config.toml
n_kv_head = 1
norm = "layernorm"
init_std_qkv = 0.0511
beta1 = 0.9
Each number is 200 + 20 x the weight over its row's rms, rounded and kept within 0 to 999. Layers, rows and columns count from 0. The size before them is the row's rms in percent of the matrix's.

# up: layer 10 MLP up, 1536x192, rms 0.0934, rows 83-107, columns 128-191
# down: layer 10 MLP down (transposed), 1536x192, rms 0.0943, rows 83-106, columns 128-191
up83,100,206,202,234,197,211,218,205,220,189,203,187,232,187,185,211,186,241,220,209,215,192,184,230,200,186,209,210,231,188,186,188,240,184,219,207,209,214,174,181,195,187,188,178,267,220,208,194,216,209,190,204,188,194,191,210,195,197,166,212,191,217,190,201,221
down83,105,215,198,202,203,257,204,228,232,201,236,193,197,199,214,195,195,212,178,198,185,180,171,191,193,248,188,165,208,243,164,205,202,220,178,195,198,186,202,207,213,227,201,223,186,199,205,205,206,158,207,227,178,201,191,166,207,198,231,177,194,183,226,175,204
up84,101,221,190,195,229,204,214,177,192,223,234,188,219,185,217,230,181,200,199,205,201,205,191,204,201,216,214,221,207,222,194,237,237,220,199,237,186,210,209,208,209,208,202,172,185,187,208,170,198,182,181,220,171,224,181,164,205,195,197,198,184,166,235,190,181
down84,093,165,176,162,232,217,208,160,248,210,238,256,182,179,180,202,208,200,198,203,205,171,220,208,163,204,227,206,213,195,192,213,177,204,209,190,193,210,228,197,216,204,206,184,199,206,208,218,189,189,209,174,201,216,211,219,222,215,182,196,204,193,206,197,203
up85,110,206,209,205,174,230,193,226,214,220,214,196,222,239,208,190,197,215,198,192,224,229,246,182,197,182,235,214,227,173,175,164,191,214,193,182,196,202,194,201,186,187,187,193,238,198,221,206,204,213,214,231,197,202,195,206,214,234,149,160,214,172,207,165,219
down85,117,196,214,184,159,207,197,204,215,177,142,220,192,211,223,228,239,213,190,219,192,196,199,203,187,216,186,207,190,216,219,187,238,181,186,219,190,188,186,225,170,199,197,200,182,241,195,191,160,201,191,211,205,195,212,245,173,212,203,175,213,231,193,189,217
up86,106,193,188,206,212,213,182,187,196,242,252,183,187,187,234,207,201,196,190,215,201,177,215,188,245,220,189,232,237,236,190,191,231,228,195,190,216,214,216,245,228,208,189,174,222,184,200,182,245,213,211,208,208,166,202,210,222,213,180,231,205,187,199,216,201
down86,099,224,208,210,190,254,203,211,219,192,201,198,204,236,204,216,185,189,241,227,238,198,180,179,188,218,184,170,211,182,238,187,186,187,181,199,199,184,173,169,217,192,167,223,178,176,194,217,175,222,182,197,228,182,218,219,175,209,212,182,202,189,206,191,208
up87,108,177,212,205,227,198,232,188,214,191,233,188,150,186,208,199,204,181,199,183,202,234,217,240,192,175,198,222,191,191,227,205,198,179,191,222,197,227,163,191,228,224,187,194,205,225,212,205,203,199,204,186,220,196,200,194,211,171,198,215,202,204,185,178,194
down87,115,193,181,184,209,211,206,218,196,248,190,198,216,211,186,186,178,175,225,227,206,180,179,174,229,192,208,184,155,209,191,211,174,205,204,204,192,245,209,197,199,187,208,195,203,182,211,231,188,206,207,227,202,199,180,180,163,183,201,193,206,205,173,199,233
up88,105,213,177,235,184,228,201,209,191,195,191,201,182,199,192,218,182,265,210,178,210,205,186,233,211,233,195,185,209,233,202,178,197,210,183,200,185,186,222,193,169,180,205,188,215,173,223,197,213,188,217,206,181,209,183,180,195,202,192,191,211,218,229,190,214
down88,104,262,177,204,192,181,194,176,216,180,229,213,183,226,162,198,177,207,201,205,123,217,228,166,167,176,210,206,240,191,172,198,232,176,203,193,174,203,200,171,167,218,225,171,178,194,228,183,173,203,194,188,170,163,199,183,236,186,205,191,186,233,223,206,195
up89,095,180,189,199,217,223,193,196,163,197,190,184,191,183,185,212,184,177,208,201,190,198,210,195,225,184,187,201,209,189,203,232,201,186,238,195,221,185,198,200,206,191,159,209,188,187,192,188,210,188,199,216,200,210,191,199,205,216,159,202,215,202,145,194,205
down89,085,203,227,187,208,181,213,180,209,204,211,182,209,189,195,190,170,253,217,209,198,225,214,194,232,167,209,203,249,191,207,209,216,244,168,190,207,177,179,168,194,211,215,195,236,226,190,212,214,173,215,223,225,193,198,196,191,164,157,183,157,219,186,215,191
up90,100,221,203,239,203,190,222,205,190,211,202,160,210,214,216,201,197,216,198,201,202,207,213,197,203,190,192,209,249,224,166,213,214,217,208,215,203,185,162,189,196,208,191,192,206,182,203,195,172,173,198,212,223,202,226,204,184,266,208,221,183,166,219,196,212
down90,108,196,202,183,220,199,208,206,177,214,221,193,166,192,175,195,201,210,210,245,230,192,201,213,168,191,184,210,194,180,181,258,175,224,217,215,177,198,191,174,216,194,183,195,187,194,189,212,180,199,163,176,222,227,220,150,249,173,180,205,203,179,209,216,206
up91,106,193,224,210,185,182,189,206,206,244,228,187,223,192,203,193,182,228,232,226,175,184,177,204,195,176,191,191,178,243,223,180,197,221,193,187,202,163,202,192,194,218,169,184,196,173,198,191,193,192,207,197,177,243,213,164,179,200,176,212,191,217,209,240,194
down91,104,211,187,214,228,221,226,196,162,191,198,198,202,234,206,225,247,222,196,195,206,214,222,191,202,210,192,196,204,194,189,189,229,191,195,229,214,202,183,177,192,217,211,187,220,222,218,210,193,202,186,224,200,209,182,221,198,212,210,212,222,180,212,218,229
up92,110,231,207,228,194,222,219,218,192,214,196,162,182,190,204,179,167,171,252,188,183,235,203,239,164,186,180,209,231,181,222,218,221,207,205,214,163,182,156,211,211,183,188,182,182,207,187,200,205,208,180,232,184,217,175,215,233,183,206,196,203,191,172,212,184
down92,128,212,182,215,221,190,192,175,200,222,198,190,172,205,196,196,155,207,192,224,185,215,182,204,191,212,208,195,215,203,210,206,177,156,186,218,203,172,179,181,183,185,202,197,178,180,224,198,246,197,204,192,189,212,194,187,195,196,209,183,185,219,206,204,202
up93,113,223,210,205,203,182,193,207,205,211,178,148,208,209,214,224,190,221,204,205,217,227,218,198,231,225,216,193,221,202,223,211,225,210,191,177,232,209,168,182,179,211,220,198,210,197,213,187,206,155,200,196,209,190,182,218,213,187,164,167,198,193,200,197,160
down93,106,200,177,194,185,216,208,193,194,235,186,211,203,196,204,184,178,188,217,198,224,197,187,216,207,201,196,217,193,205,194,218,203,228,177,209,216,211,179,246,164,187,184,230,138,198,144,207,221,206,215,187,220,169,228,238,185,216,201,190,210,192,211,188,234
up94,106,198,228,192,167,242,194,237,163,227,205,178,208,201,235,218,204,219,204,199,184,171,197,209,202,209,212,202,175,239,226,196,207,234,225,208,196,199,201,211,210,210,199,183,234,209,203,174,205,201,199,206,178,242,163,234,175,217,205,196,201,201,152,186,173
down94,120,187,194,207,180,185,188,199,170,186,220,200,167,192,197,191,198,195,178,232,239,208,207,230,200,208,200,185,159,192,205,207,204,219,240,218,220,207,204,203,198,206,203,195,196,196,176,203,191,192,211,173,223,182,220,199,183,180,203,223,183,178,192,219,215
up95,105,200,205,172,209,193,182,204,193,205,217,220,191,209,219,227,212,196,218,203,185,217,183,188,198,248,235,206,224,239,180,166,195,228,172,225,199,173,212,218,209,219,181,225,206,210,204,220,219,181,213,205,206,215,180,218,187,240,162,238,152,184,214,180,190
down95,118,219,200,198,206,240,198,203,202,259,239,175,216,204,211,197,233,177,207,196,188,194,183,194,191,166,221,229,203,198,214,188,200,221,223,202,178,196,203,156,203,205,215,195,246,221,227,160,167,197,214,217,221,176,193,215,196,192,193,186,237,200,202,179,200
up96,099,178,228,216,210,197,212,221,198,215,206,227,212,206,178,189,184,211,223,212,240,213,252,193,179,216,211,220,191,231,202,206,204,228,195,182,231,179,165,206,237,184,187,198,216,218,200,194,198,169,179,228,184,206,208,157,186,227,189,210,213,202,249,166,206
down96,096,209,235,230,169,181,178,224,204,184,184,199,183,218,180,195,214,183,209,162,166,200,185,188,189,179,221,219,196,208,219,231,198,213,221,212,205,239,214,225,232,199,233,201,174,194,199,190,209,204,226,193,201,186,200,215,200,176,189,189,211,223,178,206,183
up97,098,205,204,193,161,231,207,227,215,208,261,170,171,220,199,187,206,205,226,186,184,206,181,192,205,215,203,222,202,236,198,216,208,214,169,207,220,188,183,236,191,191,193,211,205,176,206,205,192,232,207,190,199,167,185,202,192,204,162,225,243,186,207,163,237
down97,091,180,206,224,214,166,224,180,208,223,175,228,199,208,149,193,199,212,179,205,204,212,205,165,178,190,182,197,173,195,229,165,192,213,217,199,201,230,213,190,213,227,178,217,180,222,190,229,215,177,189,213,200,206,201,200,231,169,188,244,183,216,217,210,201
up98,104,200,192,182,198,192,192,177,201,205,195,213,207,192,207,205,188,190,219,190,184,224,203,193,203,179,206,203,230,220,245,193,213,194,204,241,203,220,176,199,232,203,166,172,237,172,220,226,187,177,199,169,208,197,204,181,205,182,195,228,210,199,182,183,185
down98,106,218,229,208,211,189,173,205,190,208,224,216,218,213,201,188,208,210,183,245,205,207,176,196,211,216,220,178,214,193,209,176,176,229,203,223,214,218,182,198,237,202,202,197,148,207,154,156,193,216,203,253,232,205,177,189,188,232,138,168,185,203,190,184,200
up99,104,205,180,205,204,206,201,202,238,202,219,182,174,230,161,209,176,200,178,213,218,213,204,219,220,179,204,190,199,242,193,229,207,216,224,216,194,196,198,215,209,207,209,202,196,182,204,227,203,201,174,204,187,138,194,208,187,190,176,175,191,205,203,160,234
down99,116,202,222,161,176,174,174,180,186,197,193,219,204,211,205,194,208,204,212,222,185,222,143,230,239,246,192,216,169,171,201,202,221,216,206,193,188,193,235,212,200,207,190,183,197,213,166,187,213,216,233,185,216,212,208,183,210,195,182,195,216,220,214,168,167
up100,102,202,203,195,208,184,184,213,198,202,213,166,171,203,197,162,199,171,195,233,177,204,172,236,186,241,205,195,206,214,231,204,220,208,182,220,167,209,189,177,182,218,191,192,203,218,226,201,217,198,206,185,219,190,167,247,194,202,192,170,190,185,219,196,217
down100,104,213,210,212,219,213,222,226,223,197,196,176,217,219,190,210,177,210,204,232,203,213,176,181,165,202,204,192,183,192,208,239,179,220,182,185,190,171,161,209,209,208,211,217,198,216,171,247,145,221,207,177,172,191,228,195,193,206,184,207,181,204,190,208,202
up101,087,224,244,211,202,200,198,231,203,180,227,207,210,189,242,187,171,214,210,191,161,235,188,184,148,193,178,206,242,210,189,191,172,213,192,220,191,191,215,237,188,199,217,183,237,228,209,237,228,196,212,217,197,198,190,183,192,218,196,208,191,188,167,167,234
down101,088,209,158,181,218,214,193,226,227,191,188,209,189,209,206,222,205,220,234,201,215,197,213,220,222,195,219,198,181,191,228,206,209,187,193,193,217,193,190,163,190,185,207,168,184,210,200,152,179,214,216,219,191,193,186,244,222,205,206,254,191,223,204,181,193
up102,108,169,186,239,185,222,196,203,171,224,192,195,206,204,169,187,198,202,224,201,236,204,225,223,220,223,211,177,177,204,191,216,204,198,204,209,195,188,198,194,215,227,183,185,254,177,208,208,227,204,211,198,186,207,260,225,226,200,207,193,218,204,171,201,212
down102,111,220,180,211,185,217,190,177,191,173,207,187,211,220,227,200,212,217,214,207,189,200,259,179,212,162,225,202,205,180,196,221,191,172,206,218,181,206,235,200,193,191,230,186,217,205,212,210,204,189,196,185,194,204,191,194,171,182,202,147,199,222,193,165,205
up103,111,210,197,198,197,214,205,203,206,231,213,198,201,217,209,210,172,224,194,154,194,209,246,206,187,217,220,228,193,205,212,223,204,212,215,240,197,218,208,168,204,207,200,171,178,218,241,222,203,191,213,251,197,171,188,172,204,189,187,179,188,170,180,218,187
down103,117,210,203,165,183,219,176,187,209,198,208,167,201,218,161,220,222,204,208,168,132,183,210,199,225,196,222,191,182,207,226,223,180,211,211,177,192,206,187,204,200,215,194,226,202,221,174,216,193,189,215,182,194,200,183,198,196,204,225,227,196,206,211,221,204
up104,099,175,222,226,195,204,200,233,185,189,208,177,199,178,241,202,160,191,214,154,182,159,209,227,194,189,221,210,196,184,233,202,258,212,232,214,182,179,195,200,189,192,201,183,234,183,192,197,221,202,222,199,198,205,188,198,217,192,186,201,167,181,199,221,168
down104,100,206,211,207,228,171,203,222,192,220,181,189,214,210,187,196,203,202,242,220,197,205,208,177,214,195,237,203,153,225,191,186,197,216,177,193,221,191,218,188,194,168,185,211,183,175,224,208,211,205,189,208,151,198,215,171,223,170,224,171,214,205,177,209,231
up105,086,203,183,218,224,228,209,198,210,164,182,181,218,153,191,212,231,178,212,207,218,199,216,161,192,192,214,188,208,212,208,220,205,187,183,196,189,175,198,226,235,217,166,182,188,186,183,196,207,171,193,250,200,175,203,164,185,225,180,202,209,197,194,204,201
down105,082,190,229,165,202,192,202,198,209,175,188,210,209,247,213,179,163,204,234,185,186,190,198,221,199,196,201,214,206,180,228,194,205,210,206,197,210,205,219,163,202,177,192,193,183,208,220,204,203,221,213,182,157,249,214,231,209,179,175,198,211,222,198,181,197
up106,100,187,209,187,214,210,226,258,218,192,176,193,211,182,190,221,155,168,242,217,201,196,233,182,193,210,209,258,227,194,198,170,204,247,223,186,181,172,179,188,227,232,209,190,196,186,263,198,209,215,238,203,208,174,182,199,198,210,212,206,199,172,187,213,185
down106,101,225,164,211,193,224,196,201,202,227,158,188,229,196,213,195,214,199,197,203,232,207,171,189,196,183,198,207,161,197,195,199,210,175,160,170,215,184,207,225,186,208,170,211,221,217,191,217,201,158,215,212,217,186,209,197,198,211,190,169,184,216,164,182,211
up107,094,214,239,212,210,203,230,206,179,206,201,171,223,205,165,215,175,154,228,207,174,211,221,190,200,188,185,191,183,192,193,170,214,213,216,194,190,187,222,181,216,172,192,189,210,164,236,197,178,192,203,202,212,181,180,166,191,216,166,207,211,204,210,213,216